Each number is 200 + 20 x the weight over its row's rms, rounded and kept within 0 to 999. Layers, rows and columns count from 0. The size before them is the row's rms in percent of the matrix's.

# layer 7 attention output (transposed), 256x256, rms 0.0717, rows 14-35, columns 160-191
128,194,214,179,203,187,149,190,212,164,209,192,218,175,182,218,197,178,205,173,211,220,131,190,184,209,177,216,199,198,209,198,221
116,188,152,188,188,195,203,196,169,233,214,196,220,168,200,207,204,223,234,189,192,168,191,207,233,211,224,173,152,200,197,220,211
116,195,193,255,211,215,200,209,157,165,184,180,189,186,211,206,171,238,217,215,200,191,182,192,214,158,167,169,204,219,183,215,186
122,186,202,188,227,227,225,162,193,229,198,195,179,202,180,208,174,203,178,158,183,171,240,213,191,193,157,205,209,208,227,211,224
113,195,199,189,211,184,201,192,198,182,222,205,199,183,202,194,203,178,173,197,190,201,190,203,206,207,182,222,219,221,181,178,234
117,194,182,173,212,228,198,229,180,182,166,213,177,200,205,218,165,181,208,175,181,191,208,210,241,219,206,194,195,202,208,196,203
115,242,193,210,222,242,174,204,209,177,180,219,212,224,182,230,222,177,217,180,213,234,225,206,241,170,184,203,224,186,195,210,214
111,216,162,202,238,219,206,248,198,207,190,194,214,201,215,170,184,219,179,203,207,226,208,204,204,200,224,184,206,199,212,202,205
109,202,221,192,201,166,211,174,207,208,179,197,167,242,171,194,157,214,193,168,237,156,207,190,161,171,219,202,218,173,170,180,189
120,193,180,194,154,180,190,205,204,181,216,231,235,202,210,186,203,194,208,215,219,160,197,182,211,206,219,201,201,216,192,195,219
113,206,199,183,212,191,206,184,208,207,214,167,199,208,204,187,177,204,191,192,170,193,183,184,212,209,202,179,203,189,210,228,250
121,203,195,214,188,178,160,170,199,179,187,177,215,187,209,185,191,198,202,226,206,198,195,180,234,195,195,215,246,174,167,213,178
112,175,191,178,205,213,212,175,211,212,187,188,159,172,195,189,174,208,194,188,181,216,186,204,187,179,193,209,227,212,218,200,196
121,225,181,203,213,204,202,183,231,236,159,185,228,210,222,189,197,206,191,198,178,190,227,196,219,214,229,193,202,200,192,194,157
116,177,182,199,186,204,225,187,177,243,159,201,169,214,216,215,177,238,167,195,200,217,176,188,174,167,199,200,188,179,206,216,172
117,220,232,180,171,208,190,222,206,181,203,171,218,217,230,157,208,195,221,187,199,202,250,204,203,197,171,201,213,193,222,220,187
119,174,168,202,200,186,198,196,211,175,208,204,181,202,174,189,218,215,205,228,197,210,199,204,184,206,238,217,202,196,182,191,162
115,181,205,229,217,195,216,198,195,206,232,215,172,197,218,193,200,220,207,225,191,220,253,206,198,181,224,235,208,164,221,219,199
121,191,204,191,215,216,210,176,222,188,215,185,205,197,240,202,187,203,165,225,196,219,229,174,205,212,218,194,204,177,204,166,233
112,178,171,189,204,207,247,211,220,214,187,167,206,205,199,186,214,188,215,197,189,199,209,181,207,181,231,168,192,212,201,239,186
109,159,208,213,217,191,186,201,205,237,168,243,213,190,213,159,234,189,219,230,170,203,210,178,203,213,192,171,191,184,196,199,160
119,194,194,201,226,231,191,133,182,215,190,189,235,182,202,203,210,207,181,194,209,228,207,218,198,184,211,219,197,200,195,187,191
# layer 7 attention value, 256x256, rms 0.0727, rows 15-35, columns 160-191
115,166,225,200,182,226,185,165,236,180,196,197,216,186,208,180,211,211,211,227,202,155,221,179,198,230,188,211,222,189,207,200,201
110,206,176,208,230,195,199,196,186,190,236,224,151,220,206,165,160,228,219,196,198,187,216,181,215,169,228,195,225,193,221,204,181
113,217,177,179,174,204,202,188,192,181,191,203,173,190,225,170,200,155,212,191,178,195,227,205,192,243,213,162,202,199,222,214,163
103,179,182,232,203,213,231,201,204,216,207,195,182,199,190,203,186,188,160,191,205,207,192,224,186,211,202,212,167,210,228,210,201
109,202,212,172,184,186,208,194,210,217,236,208,226,240,210,201,247,200,172,182,214,213,212,227,197,187,210,209,211,236,179,168,189
112,192,204,185,228,166,226,221,188,201,227,166,198,230,245,223,180,201,227,218,180,221,169,163,192,244,220,224,173,162,180,196,184
100,223,195,183,177,177,197,172,193,208,188,205,195,222,212,189,247,212,183,217,173,193,198,177,219,185,161,181,209,209,175,188,169
107,228,198,210,192,212,201,203,174,194,227,164,160,211,179,214,208,184,204,218,170,251,218,203,240,184,216,200,186,165,190,227,167
102,200,226,233,201,218,175,185,175,209,209,217,184,185,175,185,197,177,140,202,175,225,207,215,200,183,215,198,211,231,187,233,193
107,185,176,173,214,197,201,200,210,175,176,180,180,197,235,208,222,195,202,191,176,191,231,222,210,205,257,213,184,171,223,212,201
106,174,180,214,198,187,206,203,174,175,193,216,209,183,227,178,186,210,205,205,184,181,196,157,190,233,231,159,206,184,235,215,201
104,214,186,205,149,221,164,189,207,215,210,222,190,181,194,207,211,226,217,208,214,184,217,209,241,193,195,200,168,205,161,171,176
110,230,194,211,215,211,197,233,230,193,213,221,197,191,185,226,178,229,180,188,199,218,186,187,237,228,187,182,197,221,186,202,191
107,228,179,207,227,221,199,184,213,205,203,196,186,210,208,203,231,200,189,212,197,190,211,212,197,195,187,189,220,206,208,176,181
112,211,219,193,145,192,189,197,199,178,193,233,195,186,215,186,189,195,217,213,184,199,206,165,222,214,217,179,184,239,199,189,224
109,218,191,247,194,222,155,205,188,197,211,213,191,229,190,200,168,223,198,179,253,210,191,222,172,169,216,230,206,233,188,220,221
106,209,177,177,246,196,171,192,211,209,204,210,169,188,195,175,190,138,198,216,197,224,195,207,198,240,186,189,199,221,164,208,215
113,178,164,207,222,162,202,177,197,180,175,197,235,206,217,201,194,225,189,184,188,207,195,223,182,200,189,199,210,193,231,191,155
112,210,170,206,215,229,166,191,203,191,235,214,212,188,178,182,204,189,199,198,190,214,226,189,181,197,207,249,194,187,160,198,196
105,207,178,218,207,236,187,209,203,208,176,244,202,181,167,203,181,195,208,151,227,204,200,216,194,181,186,187,232,246,221,260,222
116,193,204,207,159,146,194,226,208,195,197,207,179,217,210,197,223,197,179,197,208,258,225,178,206,160,208,185,224,201,186,228,205